From a checkpoint of a small transformer trained on Wikipedia.
Size: 16 layers, 4 heads of 64 (1 for keys and values), MLP 448 SwiGLU, vocabulary 8192, 10.8M parameters.
Training: a variant of SOAP for these matrices, 201M tokens, 4310 steps.
Each number is 200 + 20 x the weight over the matrix's rms, rounded and kept within 0 to 999. Layers, rows and columns count from 0.

# o: layer 7 attention output (transposed), 256x224, rms 0.0802, rows 51-55,115-119,179-182,242-246, columns 56-111
# v: layer 7 attention value, 64x224, rms 0.0752, rows 51-55, columns 56-111
o242,235,207,198,186,229,204,189,226,229,195,203,211,181,240,219,210,193,203,174,223,201,187,190,212,225,207,221,203,195,205,167,159,182,190,195,200,202,166,191,200,240,184,169,209,172,172,236,185,245,211,191,208,193,163,183,167
v51,214,213,200,200,188,236,200,220,288,203,213,188,221,185,190,202,229,201,190,224,172,240,213,192,186,224,209,206,238,212,234,214,205,213,213,198,183,199,195,204,203,195,219,218,192,188,223,190,197,186,171,212,226,199,205,208
o51,213,191,230,210,180,191,171,181,168,197,206,222,197,210,197,175,161,201,169,200,249,191,217,219,179,203,173,179,199,212,217,194,201,186,208,225,204,209,192,177,217,205,201,186,207,172,212,197,201,224,203,178,208,192,202,191
o115,196,219,223,210,202,152,168,200,225,166,219,195,202,192,208,174,182,240,212,244,181,179,197,204,182,214,199,212,222,174,177,196,194,166,192,209,227,229,223,162,204,218,213,196,227,214,209,187,198,246,181,207,213,167,184,203
o179,209,198,228,224,184,131,188,189,217,222,210,200,199,171,235,185,196,244,229,230,174,211,197,165,193,211,208,176,227,167,216,193,230,160,189,198,183,205,222,195,216,231,182,190,216,210,247,188,183,214,171,190,196,176,188,192
o243,216,198,187,222,165,183,170,219,210,164,209,181,209,189,218,183,153,210,209,216,182,198,168,157,261,226,179,206,202,223,196,202,196,196,209,224,214,220,210,193,223,184,201,201,189,194,237,196,192,203,179,205,181,173,190,205
v52,194,199,171,196,177,233,175,202,217,202,169,203,175,200,209,194,183,216,217,238,184,230,196,180,190,231,205,209,201,193,215,182,174,199,216,215,240,200,228,226,175,206,212,196,198,209,182,214,210,176,208,205,197,195,207,185
o52,198,234,210,196,219,156,191,185,201,229,194,203,177,196,210,187,218,171,185,208,196,202,180,196,221,190,217,205,170,201,236,206,217,177,234,218,209,210,193,160,184,216,177,191,190,196,178,201,206,193,178,218,207,192,166,211
o116,194,237,202,201,207,203,184,221,195,221,186,207,228,200,218,205,185,191,161,221,209,197,183,211,200,219,200,229,184,182,200,205,214,179,227,240,189,203,192,175,180,204,190,199,238,190,201,216,206,189,196,182,210,207,194,226
o180,186,199,199,217,222,214,213,211,211,195,189,214,206,189,202,199,200,208,184,215,176,211,188,199,196,224,187,188,200,195,211,178,208,195,211,217,202,187,238,163,189,169,220,221,259,200,220,187,215,184,142,207,179,208,218,186
o244,203,189,186,209,228,156,216,203,221,186,236,193,207,175,211,234,195,220,226,214,193,182,155,182,200,174,201,208,209,226,197,192,225,220,193,205,195,177,189,193,236,151,185,195,200,220,190,180,197,239,175,177,194,187,217,170
v53,187,193,180,230,190,214,191,183,204,204,222,195,180,170,235,205,168,205,238,205,225,178,186,195,163,223,215,209,219,221,204,226,184,202,202,202,174,201,185,191,233,169,195,208,222,189,199,170,223,186,193,163,205,185,207,205
o53,210,190,200,193,204,211,208,200,215,184,209,186,178,221,188,170,156,195,177,204,179,209,227,230,188,202,206,178,168,179,223,204,185,182,182,192,197,187,173,176,200,173,191,189,170,197,195,203,208,218,169,224,196,220,202,198
o117,203,205,201,215,207,200,195,165,188,182,211,219,208,203,184,160,177,202,185,209,190,186,190,216,207,213,194,199,208,180,193,180,230,205,192,143,223,192,192,160,204,190,217,206,241,218,157,195,199,189,214,208,190,191,223,191
o181,186,169,209,192,176,186,200,165,194,232,195,238,215,218,190,190,198,190,194,176,195,213,194,197,189,176,170,198,218,198,224,170,216,205,180,157,209,202,184,188,220,181,204,174,208,217,206,179,171,216,218,209,209,233,190,217
o245,206,176,175,216,198,182,203,171,198,205,198,204,191,204,214,208,220,208,196,217,182,217,216,191,222,186,157,203,228,227,202,181,179,207,195,158,211,167,189,188,178,192,167,190,188,238,181,186,183,184,198,217,185,185,198,197
v54,222,209,195,173,138,205,200,173,193,174,137,182,205,198,196,185,203,226,212,196,199,214,221,148,192,216,238,200,208,190,161,193,198,206,206,201,179,212,188,201,227,236,202,196,237,179,190,190,191,196,203,202,185,187,230,188
o54,198,182,220,204,190,209,190,204,206,213,225,201,227,231,204,198,199,211,209,208,190,198,200,219,229,201,189,213,192,199,176,217,204,204,171,186,194,197,236,243,228,223,222,202,184,234,225,179,223,181,260,182,212,217,217,217
o118,208,187,232,216,202,224,218,208,216,222,221,237,216,244,191,207,207,203,213,250,177,210,169,202,225,201,198,195,189,237,217,209,192,240,187,193,240,177,205,259,193,216,236,196,175,197,226,157,199,200,196,216,183,232,210,205
o182,230,216,191,188,199,231,166,198,206,190,223,203,199,210,184,221,168,238,211,196,199,166,231,215,203,197,187,195,157,231,221,218,196,242,205,214,227,218,182,261,182,175,255,209,184,199,206,183,213,178,196,226,242,193,201,204
o246,170,221,213,184,216,201,192,205,219,200,203,204,207,208,192,223,202,180,200,227,207,177,227,215,195,210,190,174,164,186,221,201,178,214,212,210,199,200,200,163,201,204,235,248,190,218,219,206,222,189,207,246,218,208,191,250
v55,205,202,192,240,211,240,173,167,170,178,220,213,172,189,206,185,214,212,212,206,172,231,203,180,187,200,226,190,207,213,184,176,207,173,246,221,177,177,253,211,200,177,255,221,215,224,175,184,228,206,180,149,181,215,182,228
o55,198,180,226,211,224,210,217,203,225,229,217,215,212,220,196,207,214,193,188,212,190,186,207,192,180,174,181,171,174,227,190,172,163,226,194,195,191,213,179,245,213,185,173,202,219,204,212,175,189,175,228,185,207,178,198,189
o119,217,201,241,183,223,218,224,209,248,214,242,189,191,227,201,192,222,200,192,221,214,186,208,181,200,182,176,193,203,227,220,237,187,183,221,192,221,206,189,212,232,219,192,183,154,219,199,172,205,233,219,206,225,173,168,183